config.toml
num_attention_heads = 3
head_dim = 32
intermediate_size = 384
rope_theta = 81600.0
rope_fraction = 0.25
attn_scale = 0.177
bias = "all"
init = "uniform"
init_std_up = 0.0976
init_std_down = 0.0
lr_head = 0.00513
max_seq_len = 1024
max_steps = 8826
Each number is 500 + 50 x the weight over its row's rms, rounded and kept within 0 to 999. Layers, rows and columns count from 0. Numbers have three digits each. The size before them is the row's rms in percent of the matrix's.

# layer 6 MLP down, 96x384, rms 0.126, rows 0-72, columns 192-383
104:467570593584499409539426494536420518451476463523442538414442506565481575464465540545566482514530505505510435467498506406528497557550630553481578611482544440516478563500462465482492462457524525501466457463439546548475498484561492384495493500641541488538536559438530558552398543455540552526551518500428415465480574474514531495471565471510451479533559433528597419465446554543441467514543557507459439536491436406503479604507359565458501489494452597533520498445419495571573470551542494511627474492424559542599548405557466593510552474492453500551531428512547435485516527521464547457
102:488540473481433525432485473470575463588496486485525530564503489522528526541509483437505515544471541484489609444429465596474538629479488513494480569510505443348509550510478481444487579405511462450463400470599555534583499467484524461526535479495420500483463503475511581463452481580517452527457540412487458463513543577471562551536452493544537551542550369489536486476515547505516485530526670438479451561540464541520439536452485509519405464428552615511461491628466477559475438503532545415579594512448440526539517615386554512464549486448407519562531493477399560497422582511439526442
101:480511490551463518521462472484547536389526505495491486505415513571502438516542508501496533473523507500487607455499510496372439499534500565531554534514602500411566522392405525464486524542533558473511425475420496536571496491544481480438485448513563500508573409567457450498677482511488450557470523471470555578516459499491429513569480633534438568531511477470501543532464501539439533523531462476503587519373457461611486507504490492573593522400546471421413581509529537526488544517523525585475543497567488474524539469487529497507530432516571611562500471486585494524565476510511526548
102:507508536467487550348494519403519490486484577423487438543482427510570483553456487533501401478507539483475469518573539504479449493523475484490499420440569484483503391524416552489486468414473371546482494540484434390556549474500546463562524440494495502439451538527508460519386493529493531431473474437541501480476442487536498470606474493476414412578567523465491526483528492494469450490482526332398464506451508574491403415579543511485526537466454466500505454557507485509481441547454483425534566472498512470562391482509542472499541466429478511550588572525559526571554431497509529525
093:552443545451493535516535642488568577594516456552473541542534502606475474411484498493496420371446465545520511521539566434529521568478527573464449476478532440452503427493548511491519456511525546481531593513442450443504587550599537439496581492575525531455560481543586481436579539572516540450506531551508521514561575517414485510413525468497600403500546553496550486450520480543403534467496435442482488501542519501585536433493583457528493524435469482612547491470471513476516508457534493515472496451563479516379481462523500466525521445447466404508498543529504561497553421520485617442
105:542455554537448526525477438602499555557527352527529441475533481534550539473486503439457509499520558524561408502517494473515480584522513485478547503484466579551476494552434415496520504534431521528586467484611487431448462469552477520484511461565479467548453550454428638530523524428451468522483537493591482538502440515448602516457538506524516511554504572489536376433514622415519454511494539484466453540551518472557498501530475478448500458571560411465580567428472535480440528580503512492430522617556482538478527517560449555476497674532482518496496544482463582478483451522520459450
100:458485466510428445538454492511563520510491529490464434597533531416499431542426458532490481483504502466485504429431480592503547462511491528524513570517429535366523427506581419507470556560450425442535525410517544576474509569622537534580411428523514518499498542457465513496536543442544444521480504498507561505512495557412471553476506523474575479467649547504565502474573561463587451461515527583520537438521478515462503566470450445490550515442520502537564474512453630549488545474566518549455574522426517472488535479491543422481385596488492544557561474536539482580561450579453521545
098:494534477507483515455572512555480488518500585492496509485481566422506474508553419533483546519470518518512435466568479412507538513481442447512496545469544461509548528518511535581528487440473485633512515460506468567492444523418511513526459493498481599469537500495564459526488546594453515446498467553606506500507479470445503483570550528465553577502509495459482544405493568546517498516498436512584501495442523516543503459549465469419458519562535572474485393420514538521359502506500456475453505544531464506508581486529505499473491351479528480493506564464513495496550490433575468513
096:442434416456396548469563560491474560561471472459475476494476424543493440436468511531489515459425493500508585519478503509530526505479513519476534412489472477530473482466548490474514420530584441504473593432564498434553425515448535561491483503555476486422448564440549505505427527516494574380518514406555479443409595509493498482541537496433468574480389520569524487504532544519488458562450483460514366443593446548538519491408535559428532639520501514464452469458545517530488537528531400495582506559441510510570446534463500490428507547493497566451536498451496516448549564417552563537
098:518544607555563536466641380505518425456483515539491573533487483490441524527490590536542549525523478622444489442555493536496489507482451463506546523489475542557491602538478622511568510504490633444528565475495530555544506493466537607484472546600421486513525549451472567544521424494607631625573566445496426504561429566474530494548543553550515570530404549520461445496509515401476544546500438531600522514524486418559538456465542615502531490487523440464447529453540515515499553448556539545455502511585477403567523525484423555551537583517540484529529555485498558532539406541379498475
099:544541519493524529403436502540602450632477405609420526447483544494480361627530377513508469529499449605570419556511468429532543577449441430387458475622555591592475534509569485542514449520476449523470488504509610546547458460485516481504555532549469506538487495503505466458539507535548548525517514508520460521453527480480457533479495415407457539574460558507532581471466514626585515502455433607411420476528572499614511442568618508509522442492505535492444539474429545512597438496534540588471505516404483493484491455488483482501495451527523519429459459453542482530527472552514504472
121:447512595487501546553527537508575551463447583509516570517528541524403494562562483532479548546467566594429431490583465504595510532566475564464563577488489529482498556536448537454461530440457557403514474487444475465525466571409496504484492497468513544591578417545486434481548481527477518498436642495487542527603368568482429574485455472595568496536472455464507518457528514549441499471491467484469543538444484541474507511479443499471457463474529432476553534510533448466525484572473547474463503490517415533454463485496505516561474545449409433533549439556531577521560436507568478492
096:539514486612520504540539381512358521506533556468463556521450551527425546551582455479580442540472463499494445491489486474497486512509606484451547616430536544408481490532482594502479479572469447458519481550477481508486483473531442550536549423428591548477439622440564586525562506524544503512407525521534464512499589563475550495440435475592416474482513485511475410442461516507400435542539535555517454527514440513468489511455452447394478462500582543545496441457579487538473515537485507520525509473516520500531514480468602546504412550475501490466508482533514456518444515419502499506
095:498493490515575471599518505523410442483540422564548528503519515414526424532524537554518489478538465421434493493465500446495499463483566501490455494429475562520513478532552462432567541566453458548474461470497470446532586591567676537482566602482575373466430493525601590515594490397516566546507508524573517528475481457445426566386519430426498542423365517438516546537471524499512609489518597587629537535428523629554540572498561492405511580444445536526464490500544407375506477513426472520436481470544505496474489458519500551530476441516446403471510454486511447599512523501481557493
096:540482506551502481421467501463511602488568485503445442401467468432375519478490509424554550484534492437537595485488474504540422477482558471469442486585511402497459391451582449549559410476439501439514556603602500430414553516542473546461441495597584490576424495546569456598502515513431445538492452508516508460420466473543498435453531462435494487557489502511512440516524520493447558556478511474492506412523518468442545436510593479564496427427485639513610643515534548484511452463463556550550516495448503531537411479472602446445476469431610483507525488563492397522457561441572423577
098:450616528531445503499474543487484488523486477517539594561449503426510517597427494551481503448433476569528507443533457457572473522559520504528545549484555532470476470422445580487441504420574546558506528487559367631531526520573495442455534497510571456483463558457565414434481446469474599572559565466507523530597590484565474540618491497503462541530558472589560489497538494480517486516473490476538592588529527536460537460512413475476569431509496492531521536392546517576432487555451366436453518477517514525540546490492491502596470558426577633498478477486494518491454408491583460523
102:516448492432504473488545549530503528419495448463411446475510550507446447483533538458509483459532581465474507519553513532410523450453562461524510525524547455476496500491517516438471502481518524383488471467485517436479508403424398494470495409500442419463561441471513411388556553447566462517551427438444458459537423516473554399655480509473485495448488439481515591506503451568540511499557400458458484523478408490488500474429504516472498563447470528503438481507452510487479468501445444552544508579499475428479401450470518527482445555435542487499552353526502640452486467528559552518
092:517473426465529520613453565589488464443580544560489524456559543575503543469446536544564476479449540426466454517520524424436489571482550546534578502493418493456593489478516344465502568448433464384534534535484518462425530428511491425515495495443485626558481458544476474517484542459467474533441454535454454513471493432502485530428423493480523487459532496581567499485385507507424529487510381480505500469539528473580517473457573492477561508481497462516512581505530522329512482507508564586423406505580577474424469503497455522478512504546403504633475490527481365460525477602543555471
105:520527509508540431481399548540470437461478681550503494461521436546540509460493524577451476497479511544450489536501541554523465566522473497606494423508516399539499508518470411485476590498436515484517480547594490467543534491491510513540493520535507484477509543460515510525479611458511510426470483496559513462509469495500539449510505492537435454515439466429410441362441467527332563484517424543644488470545492490392586489505555596463608524490506564527464501476494485456495434496434431451517494478404484505449451564546586526571508570608465538480530375463508537524462526440491572520
099:563566518540522537559547540548508451439498355468545580554501474477514608440496511512436404538510483494532418539573522535558505441500515545568553471537656537456625606550540544495511448495598570428568534543454460509438484576440495412495431468496462433471532488499547418461511487515519475538536517534514460482531552431527441519471495532533473439418474557460490470525504537440552478395543441546554507471441507414430447482516553466477546549514456477625500407529543460520591413464467488594593420491537521479585546515558495457487546467625470516519601476521497462386509505562459523492
095:507487552449512515553460592503437551552503559507457458387546435436527440493545527406496451557513534507482471535562504566461593491423501472480538493406462517504462492522504549491502486452462549609481527487553475538565479531406442539438434532556533495487460575476511375555511487550536541581451474451421542581440475586530445504521426481491595554479515626475512379501483540569451456469511491549348510459508633538421457429528493507517523557609431504533424522529593448484466393447396439513428454531510505551518450541505461458438437552559506513505583492557503532552522447466502551443
096:488507510484477477410472489514413465520472585562517503515493476516578589411485500537513544412517470494517662501436522448519434445535476493470467545554485422598488514476528459466567560502440549530509583490460563545576408534484455496539488425386520508535441399589501479491581441506450526487531527584508541453515458552487441478488540479402455478481584452498516534577559437552503493538549440400500539516525425533602528500467532401498467466482551453564533562540423423523477510425498519530565440458462438512532480520524507509574461568460586508439497555623493395593517458466512544506
106:450454501522484554494576491583486517570505546519520486606498470521441481488488581477534502411468443433564407486520513539494455460522477454531484465431529521529551399501504600460418485539445376545474593486465492469514499485428470416513493490383512532476498570505474463453425532542476397500505481423441449453483510569435502443440545591473498422492538463654460514543460407443598465542510508484340598466542472528522499543466614522535555539471490409531576486547573450439431557467535444522547548412365491446476462486424479453481583445426453536529376537447549633564515508476566489561
087:520493560479461494601470438547515496481530535525455530478544474442470581421519511443509453379573504516573470454482530551487524463541552586504472505557475375579558605467495456498516504530479385461388489494512480495475471510493426435454494538455442405506475468513488457440539499562530565569562514616498535466500485463485515495498540388526469474512425549525569490451535502409408547541455520318476508486511545512484509513542480514496429468551457455468466530555349432462550526479564631401560493481522605551384479533547554535531409466496478446484477452444509423475499596452440479542
095:485468480470458456497415381505501466504455443438444453511495538477488504504477393458427509471436489545467570475511466508526488504467439452463524518487457506416553460540561531510530531556501421578395506488532447445453468469392552510360441477505479512445420532466395595476544472530418575416494492593517509589496443488534539434572436443545576509585476446463435444560422505497627490466519429490593526492466531426557530439513513560455504491489454495488432404470538532574524533503497399418601467464449550494541535495567524542529524497474524486481586469508440446502460563554441504517
105:500567560528491488541515482476575469461507611535472537431483525524548586507455523568496465460508550506491527454507473514583586490479550585507485584510440462548543487497641505564532551455525524480455480431528505585480462529491527554500545587627537512459494490592554612532475516601495510470551485509535551491524540424541435519437504494461480498534518563497468454493533456436525550489496428520536496510578486465524536661499494485577484486577491580493516475559388528481523538542480572537552430593562545477467582469428552532525637478466522376507419528473486439527529519505467459531
111:403479521465406485409571517492504513529526496544504453535487476499492416454439511419470453478535426529462510513414460440564510485560480461469421449506437501434586532530444516536478496535511507504568516584496487466508564456548473580461524525441512560473527441495491492522524538563508530531506519466415445547530548473467549459492619571501489500526438465501475434457523552483504395416505633348480452435567397511419375484473630453481406525528533561495462485478509409568554507521572502529486478525571455418531540477440492510485423482545533424540511519545408431469487586370442466491
101:498496504458440421500526559494471506545502519413484497495537525458544532389484527427478550514488515510582549474482522515489520502511478447465438570411469465506441488484511553497485447488489483489567435476537443404478485550466531406480453507402514358541544451554521538463488457567492529508530510502535487486499573541509490410495511442544475523544649596498433516455501477461583484531418486537411504511450475567509507575479484485450524441463643437514544480529449514589577581429479532483452551486493469427611452510479553519521431513569493468437508449510484541544539551449429476417
103:532532460466524525475527551457441409471450561509535541614491512457551511478565526480535568486463457538458517555498482531454537494529496423555528518469495504547533506575445555472476517472478628430428518511485560472435464530537463479497552522519504536546552542491543459463515509619522474401472488475561532466502409442430541529567453446470526515466509463534565538457470518628531440492502542458459476564535668385580434476487427516506528469423576583559458438543456567422495508491525531555603544449529456452384432406550569587539417493498571450466564553535402490522578539527520432514
101:593491474529448485440461549559439616446484560475448446461502483523498572499458408390506498465517513421553439467496495536479532507472490544446486516489497515568534467503540542522542527510494540482581457426535523469463457520528510569526487463455513394453517518488560601495552495484460467659532516523524507498491415490569529460489462575435429431566538592423538540549414495555536537429501467534483541542483487452471601481474544421520411507519446615496494531541471527423586427445428525532578498477507515494486541416504486521475506558532489596496368586461492402518513334567454522472
094:516477505536493429476547498375474479495527589503459451525487525431475370459477545612410506541526446515513525491512444483479448562524482515494465511493484499531587344496529509503480534444482484471492476520493551500560507480543545419531504596567543441352500552489461451482531513613505500535517433554452455502551515403449481553508486531544537515482490496538511484536591501529545495491512470496574532432446619646477493499502552450532494481493511346512528572559535496542518533494509504542486563578442455576403432460454468542501449587532458495480561466519545540580471499507561515469
103:483442542444540459502571388420498549551425527414481532559473529580443460423545459381498465543497461523435593464447476527485423439495503586525507507512551503518373526457525601426481516439442439406547508466568467504427508482471644519483561467558478556536467505513484491414578468569529560478481542457444424502454467490480405494481500464507556453511578447581494464417470513597531434578459421540476494455642461485495520517531584451556525513539373479448453457532485485528518538522489481402578514531449488469462444454528496519537581472484477609535468576514508557476524486520515525450
094:516529461448515479488485428482493456532476439514598532561544530522466482438510498544542560533530485434523340556445479456464508501497462563491528510499495500509465514542389455509477514503508500526479408526432580606574486471542398515510390571469601421527507592530476485559491470442456455489430459645476531454514509525570469518423432537445539471465465548459552490570575531460508499522551478569474521553509581523529521533472431524470473491618520459426587458503458476479380488521467480577454579531539431493432535527501535546439542493513580417534417506487531507474465374522527515494
101:516433485500545457583496468482485540550497435531515411524534441537425480483528450474518444482517465480457534488537448383477435457501511484529501512547543578591559421507564526552564495457615553493528532514435552472444500469472509465527521472597565467484532564511475464464565423460499484543534466453462436551464538455457462472511489496570534500503577606508591458503491484477490456433449463484586450439438578459444501500528540470574605494490457498534517509515561449508551373430429592680481428398481550434495515495523452491458524435511585485488523504510497459503394475470456510455
098:457538420534578470524471511445462447532464498546512523392506492501497513452536513523549496578532500553505558534554558587555668484609515433568515486522486603443450575515470592553442442641450453459474587517487543455598546539455565497508477433447523467527507427449467552559494453523522519468495540426572409486489456540582500486479498518517422547497406472564433504563519532549550533509488503485538584555549530470546376472524417519658506489603462506522511530446476508475435423536464535480399489565537535568500513549489443486553572568516434434470445577515513569527435459600451513410
097:488451518536499504521559464517519457470453513467473499469442518386557474524458494502436452512494489497505560503463532418456490514455487494544481501494493432536539442483417516507584490553462501461410417479526569481590571436501488569410517534521421579429619494600533507557567553499586490435503431452569523416496601553510492514391564500509440522495465501489512557473534472467490474396528511499591504504538391525491529518507469607495508608507444498539477496483580421440456441487567514415413460557556558563502436486483433575503553445476521571511461509340519577466600498550493599601
101:535568564459509471477504461513493545537469393563498495533405435581388485487485499436553444522546510461438502461504436518476449485512518477512441454498504465693458498463569551470560488407501469463490480494470544526495540448522489528491537539574557621449544467536457517517441511455566597450504474358492465506459572484522531547507534496501481502455436470507529532469552589550507496525498494518467460501573510545470519503463496405411561454456547414444340459484443497598507570485384558462452480528527513505508383438426518395507467508480441442450477419480631408521453464504560555496
102:544488517542524514417496506497551397491571554475493570545431530495466500600521575530546581523494432461509556535464524509553504483506599545464522483514529475493522543515408470528507562505432534446472457534387523559570566513469490466457562566452608486502430382560532499349562487514500470416491489451528523395520413489559512529528500522559448513492428509535512523454413488464396578498489671621511600583547487489369465550501469400513535489501504524497588550535520533466453453460542513480473483537545540526482564517505493443523430481483483535548489523547447571529562534564472497514
102:538461443539510556400498521489513393368490608523504512549504515485538523445492458441480603476476449459599508498518580493454507483523533457569474602486687462530502426509498565479556538480539568592517510519503480392495441420442483539538458538607529467571566474567551609612493528458427439496417471614429521452536541457528452509403504497526475492532532471591590525604464437477587496543553496454510472478550545430534436583508417532480495450503459498516458503507494521518575566501519554559409521591487423539561533575479574464503629508511553531460494489493498467456561508563421500505
091:542466514464554517544469466463486545463466406528486472466497522596545510469527530494576580493526438442493461577450563432501548562418506452510428339571347482468549459490398471531497441469528536515508533586540594459470492517424505473470487505461410503468555504519442394568497485429487469472519484485490503474520451505569533553463484540545458517474471531607468485513473545595539513516503586489486524551517490425445457502489481441401551527513454370497513513421483547533502586438508524571509502509476456450564516554470497501405502494404533650465480379530500449497564530484523467479
102:470557478468496528476536564509532449408477527445503534526546575504488452485515463533552517530471474560494447555532495570543582446501535434482465466544464526504469504525508398490452435526441578502420550521463553462442466452432423573533537470560513431513455512473400497459452518461564500515513526589459526541467309480524523432442447565541532365462352488426518519556430535406460541497509414508557473466404476421455570390577410480456499485453523430544418491511522478548505495523497491410532481439533543524461418552565430537524555448503464504517466534540508616442469598499653481555
100:508490486439472497491425527425439442543481544482478535586560507427486571550498443544511519502497424500498573479526528492497492443402471473459496514579567420527547551476438558455487540511508372491516522472521433489533459471511379530481524500535479454507524447562427523573520531469463487502505475439522437517514551471548483490584463497550512577491535463470499444543473471527540409407469486444563461482444414563561477488485460431473476487508535515540504458514499531538525663551496433366412513371463538542595516523539399539469509398518474505442529451444464500507376459501475494487
094:455457565338489556550489482506462392502408477535508499472484527439567491532478462536554461499542471528467514497453457536474484460536450505563511511532526461596417516487529567507398486543429486506524501487519495408572510448597436492566516454485536519484516566550511388581452545469507581452445511512527397518463512518508557485569419546512461586527486468439436539583573616533563394538466409523539462529527357504507531521458490462427496571512504565594445471448443565566562509561556398639367443368477518504421535556544497517509502498484467592460566545441560469506548554504500487447
102:492468518491536502452474605466506477501512456550524471477532478570529550526560431594471446558445503483521429514480467405452626557520482500489468531524593515554578465575478431451403473559443438545419574468450479547474419498453537615518531375456536491465544610472590545370486523592498557449549450564500471487523448514500426567464492499488520488439493525458499550391582380438501513539497422465468472496405448457533532476506499563466476537551470479601540497526509480534427423485498536447486537521495493546533474541475407593457543483498472529516417509513511486516514572534474580488
093:480454494439454552540522523455525461441511410482506451385491437467596547534574500482520492552554459474512506529557489491474393543480551493531491433496476595575474621566476338508531529491554502526548452548506481515460462450501460498494411523580477492519492579478579493480445546529510529421482518549493526437496556444472516531494487496462488522533473516531369419451463498476481449488557530553465447469477565433482475427569513466535473526478457549480422503465547443453601458469442461585462480500539483483523598515446432498459556553424479476503496557449455426461454517429465326469
099:396520505561480522605533511555503441428448451472530507553496520457641484533416507491477490434461499493564627447508469528492520552589463437532503468589448507449387484494483504524455496564470511578538505493546497475387459454678475481479553493394466441536480505549515508547503479444510495486405524505518514447531493560466503518488565575499440458506447410561538479510489515460500547548439528473541543404441529485471512639522480479585528466508589545507590442525485632563468555530504476519400519458479536445574510474530494418498549405526490578461511443449491382498443510538510565519
109:462453439543537527498502506549570440447524450557461528532513481510545395456530498501575478486549451408450602492469489522427560454540433514536441442528485486457430516475581592467545477503588603577474459444474519498480495437482531480457522488453460540496519421477478507516518465507510524462470433558502517506454557499536508554456534556480459418460429458439444568489578531441515486488510541475525457376544538530488442512506525462624535454483506516485566472449464518536530446503528512573590497488538421512618570498537503473471615464492385537583409519490555513493539534498492498509
090:528504465470481450458502470480567504481543433539522496587569451512485487523484522570539453485514517424497445574519500473446485589526455409474450536606567526525454533457442428524540536533460458522581520531419543505384555536501511477535654492422454431555555447539515474460448567413495444498455453622457522401519539462575520527483533518489417513549568542472525428473508419515432478549528595448505509482499434534472438515518569512442494481488495523492511543562379435368554452597495487528565528488448532486459547544577440508474482495532451562580507570526532502547424580469460438509
090:445461489543559536399447603614562552539457449527443478575510555606489495459443472494596408565523519492423490492527538516479436502480468623561535503625547530507555503506464386550486500497496467589438443512450479490443492506587558418450466518512596565543511475512399455595478482508477475501603525495384490463555432498520564509557417452549496450513479448547529560525496440511553423477501547370489529502391514583578511495450503457472479532421568481460542545471522503487561481607590519393503523536590477420497507492524557485548471512459528500588495501431372550488528581510557452574
109:571414474535549516455482503480440566562547589456562498477471527449504474548507538510516524561532556487443454567456521486479494504519524377472501439387382590424482541507559623578539469523394518474473536428503486467532424531459442522553495457510488578469540509471312460508513500560494465612496421480537598460453513538438578502507480437535601525467473444395504503452410547531431450469497438500446506547489511541372507485503513516472512496454551519513524511456601425441455493500500459433490555598437481488406520478573472481434455547548432448516554504470324633496527462457473462512
105:495485515555490552494601594498500466498544460552549587481538433523508548475476543574593524539511551437508490539502487515485487537492570574503550482463493578514472495407453409493495512444532486445420576484497545543512548366549544531484529580470434558538470479568496545539527555474552567462532525500465495524492461524523529488364528436480548436442400493466490482539502483463506577488519501643489434475451555527523440526545496500380473578541434454575399517582494533548546443564520537461531495418516598543472576525627596479451576536560537364498533455456499542463566488449524505473
106:456510433436500568483444575390522455665533390444469470455503448503516510560484482538468497491618510489448532539458510502544484526442519473556483514593555560554445471544475482507509467540565459565558565445506457470548500540548558541491488421508476521598476527439482547535418465506457432492496543443557513540525596527554490527485461548468478550448568579551400548499535523553559519580500515413525452560537529548616561515475458495512564508553445450478601600507464560435469497440526478423506460438520489514551461517434529436463562480524583485557491527460485485511504454540519461554
092:538461531475459538612506616468518528572433541450527419462443527482472553467469448455500451518515514539654422487508526534460529448478475516565479550486427515408589464458656498515463483518497474453583511511582476505486442429495524491492459420482514531511534475482505494396507480581516476548462437552492396590496489432560526522528544555510464390517561498474418545469476571428580500549467420468473477532470501531474473436478465501538526469564545438469500430413507550521465515504406547489598442563383519507445533553498389558531405464487414451443417469525522487487406502474473479510
084:568559494541465433372485469504430464436469571391486555578515523438469494517511441497479448472482450530570425487547512521437538478426413488557535505569432466536451469446495392489525485494572548483427561540606513543560499481571513566583538525473538461519488485458577574458410596504492555416511508486507523466566571505382554527485544543413450551505480480462494485553404456496467534529548532368532518530556448520529553451446513484450418502522471516626425460495532530504480460515535432547528499485549421465460475528494497503543502523531531487499465545556555573536491517488438463477
099:507489536558408403491417549438505546503501574469430538570524545505518505461503551573487504544455536569493467477527523450558541566579456496512568573546376557486508545526402442544447502611509541593491532473512504539424588534488536460537527539552525422430486527420515423461392442479490450531491566626547559511487498489445460519564527516429481576564511511534527356498483432494513458580462539433499548559553446434504464499470531449609563488513486551500492488388439524621616505498494423544492492514478508502468559517548536524465512565447511519487603445606473539396515644525558494453
094:524567539592468580469451536513458485508500410447535493472575522522439392475517551665406540482500560506489568502505469561521478478456483470543415506453581466594439502568545477463498520412483399552580477482510533499449584453526593527464531559454502594475518524468449577379533496597418564508510551513484428577472529470567558552449441487468648497458446450495529427444474549515392536516531576513516494484495617550461531536512496524477539501486529484549492558537437438539501567482556469489443544476525435451447487470475567473437496584494543508508451508555538496537516425520474536522
095:506506474418531430528458511496518553471552483538509503542475514473424490531501522513477500481489516510484550505540497493485510543447523597483533493544589466582379487487531338442487538468590595417431487510517494515461468481545535430523508478404485489511529428455480526527519420495474470490527449520544546489530538525462613481514521513514586546458534557533550494492575529483486573515494542552600469574481476523608455487531538497585482562496561448608568544560555594474381467474422480499548532498583598563405448542409575449488497505540449525604497456485512518537479421610464564503
113:534484464520547499460521388484479499444494532500529575528506495408536454506514475515525567469540519520485501498485570487469544377518436574477512465574481510452495496422412531462463443507468525463577512446424504467440525550523491471455498406490463489525470608530624420511542490503513533563438444472424492531519449545496496548641448605513455481540657465499462477598552560539542479473540513463542604528447376521518509459500487458551510428542518494371562485482523548417450594419469470548527430518544523525393491510524401478519543519447446551546464393499478468414499456481525453483
106:511505474511519548530539475569437559383550554488581476406507455584434494491482514484487498456479452434436562514491492491540432512578432540519469562452480526531430479494448543538472494510583526452483480457413523600558437479576480437527382470522493532519465491486523469563574510454499501544464548546530539526563498449517494505575484554495551466485451553471505524636529602485428581494527492404472470525421559463518503493496589476454397483540496480488529551537524598481576526491452521389499462388504478577455579492541560461426515470435540498563405452503498483468452431463514461388
116:528461431538506497420553537447455443515478506481469474488492551540479598450453568553498532518512432381542477578445541462353507507470492468452489442562392458428546520541498451527546569528506491474475442533480465508507452478460489431468550503477542508538418469510455431470536508467498362431479424394514501487427550492474533420465493489541530479470498478565613490534470458416594512451532582655466416601528359523525440477533440463493438517520481450491523483487559515460486542482529562426607505485503463453472530422437463511372524478459494492535460478474464453461470481500434504471
104:497495436419545469512428531454529570449566547435455446505545498387505462566507528569546512474528512465524468521503553546504496384446514504492551507571363448569522574452455472484571569495556553521516522480494450464406495523508466553429512586599509487498475544553476429529525500609447462465402480459490487500440546504585536447511433399514493590517528584465480487465472532495533505531490568484478494478501360413534490447461444535544545451459536475415602518519479549463533612505541554447410525434577471496575487423447565491473485421435504494435549500413391450501430557553511500495
103:456524526527402494540493412585477498485467509493501457523480515546506423434520555470510496508505468543444400444501547478546561527510496495404489493492493491399472627588569567487428511514578612488587520503397513524545491575503566505508420514466578543495502389526626475544476478570558523542524516537461458565522470473501454464528493570568460554428548448438442577449473498527511554506510525562551533490425466532512581518401426501437481471555606559426488442545481509471573579508542530469347509524504483426560455466465523506573463401469484527544476497517520457441587499481507561541
106:491530501467457549640422445475480526441528510468485568552540525511460536537544466531502593494538529413516576471464513541460583534522553549496558528452567499490556507435485632494482506410553429446560542542496441548493588484486483429510501583526456472466532512517652500553500504457449489451507496519445584439514468531514440516553555493505529514505477437526520469518487558590523445475468486473516569523482549491385466435523473506512513455494472542542370500437407471525406572535499548419545478513362453516512508575538560433476404428583505571466587563551519467488456579473544458476
097:569428488468479438461584567467566596510505516432465481468522568537528519511387472483513471446478440513534491475528453445533484436491517425452498524469466567556532575487472495476465507442441504457487483439465511490530502499489487409546496541500450516480400490424474465597460523521475476431538513450509483471444513460493447521499520412462533517552593503471540467673483454560513528565470476438519465465467499470379457562431486402481294546553474543517562522480473471557491484400490513445488475570466551441473503584433547510464501527454537554428586503491511422517526505503492486445
100:523603520489462522468404533455532494542473500519518507462461476483477455478532442544522457553530536565477542487520459428584489627496571596466550470537499529489511513540485516505521484469506382554458596527485519456560511576434459490492416608494542526503494493509574440594480506524480466544556606569452497583494601487580552507521547443455484432476523460471424357545482462571422542500504414422486513568427490447575466550532457485426503475526500564421474505534502498558480515506512471399454473453527544454557615471522552506538533432507457577509505601467511468581367418469537558546
101:461436514497477542501439523573560490499475550547498490538509582478580413540508633394520492511500526493503425461486491502501464535535521463450484489411496534556449440453472522516464530444533397540507569393551492538586545531532466526456482505471457473462479506446448546481475495494504440532467492409473496513485511526378428647453557415471452467409527470584543425379469431492490497431492435543450554530607465584523417576463657452464504504620489452538429538486431554478481490461475495515460507523503567434531448471466523485490449468498434432634498495435384509485470368557529505462
103:459525509487588497467415459506486485538514481477485440492463516537431401550544466556448501513488586523452407502549504498527466463474525572517464499434618586453642545597444475538529472469471528343457429502485516477524556464523491544494497516492538573531535518483480428438414486566492529504505499457411516517410536467457464447569509413538526434541449489470392541405603467429525510450510501511579545476503573519485573470480506594517435559470541502450454517475604462438569439567566544500455446466507446546526493465484506418545471460425477445464460570441522532516464577518436491464
097:448440529532496447497576538492515544497453526571435501529527468556483456485493500430474482572489483534426393468488474587533480416472572474510457492466511476615519477497437341500487474473580470471508464459442491476422593574421565519545532446395513560476447480438538553439533494544538467567484538481531513460560468543611535431525523578526440403485484496550519541415435491489468502435462589614428470466539491483369553530527517553525526493510485425499486579420581455438581498532504535490544459488492557505463527391522486558512469467401473433543432517588570533461476560516482388565
091:506452505508466425471416439482470518580465533521518526481474478434572555529482481435486472565459536544476617489456461542544430563508442576553504514392517553509549522483543491475496555529610532476506475516473493564544448550575539502560484482565549492457533397494558634469459470442460571467416539477480528552542470470431459438523453499526533447499520539492567432423466553523486565458540490637486465513524523508459531537477491484563471424474444542485478483508543479535361560516501461532445502570479541500531573484501449511500491486458635485521457490550583391545526564505464479519
099:534514439471508533585548504477567535457465529512515444455521530537511527398450512515492617504454487430560565539427450478499553532491464502509542475563463524544439538520512488519528477553555542484506454516480532510599479463563519421506447444484474528482507430478491501481521497540496510473491453536492536486514481469484437490554534481455499444502473516554511590595627514522535542541501579482469498482517612504459469514504562362512534545576570479469728535427407494511488506461531515372673575455481522490581543445455363508515602388501462366579393525483565468542558634578539414491
107:479477503557503496466451481445488493509526393464571501509467515493620446509485502416517400546496433514529497524454549463480564508540463445522466496513465480536400523543556487474510500599502424517482409465522483458519489569549475498564520405440519485472495421462305417465512530482507434488496541482568510454486409496488511505536507571440457447459458427517451528608550645490540426445515405563453544534493438545564472449516536592566468559523600508558500472502540513484452420497570483497436488352487503473529497466534544552500319531491522541420505544458471471478505554521534450573
107:443522503490467487483500555425500544561454355510416496426479505490534474464533498481475418553471512512416507425505525469507420455465530457434516513490560428506522438455558550475423470491455530550457567559506523411574504459456501462545483557543444500494449438507437540440370475483508510449593582448515400525464619493485554434485524405524562512507493511429353492568496365445462504427450494516450482487630471492456538492533506504497516490581441495500461495514517489546464585517469462479488456547446579518546491550422450478513500531607469518469498497471460545392504534493448570468
104:526461469481508597603486543493482577408562381543562509448526466485534513530467506562482481560565635448471404502474473517543486553486552514427471502429451485501471407568467434482519554523465527488450575561541507479519517457437477500456426401566560522509574465540484533598433522595484471538518448387542466502506402537566494523532456485556597625573462504492446480433467533466516508522551450548516507590503494446424536498507523501557505573535454537464501493515428466443463488483460457571486466527531489521401625554454562544459560465506534407435463515518599445541571458491487508538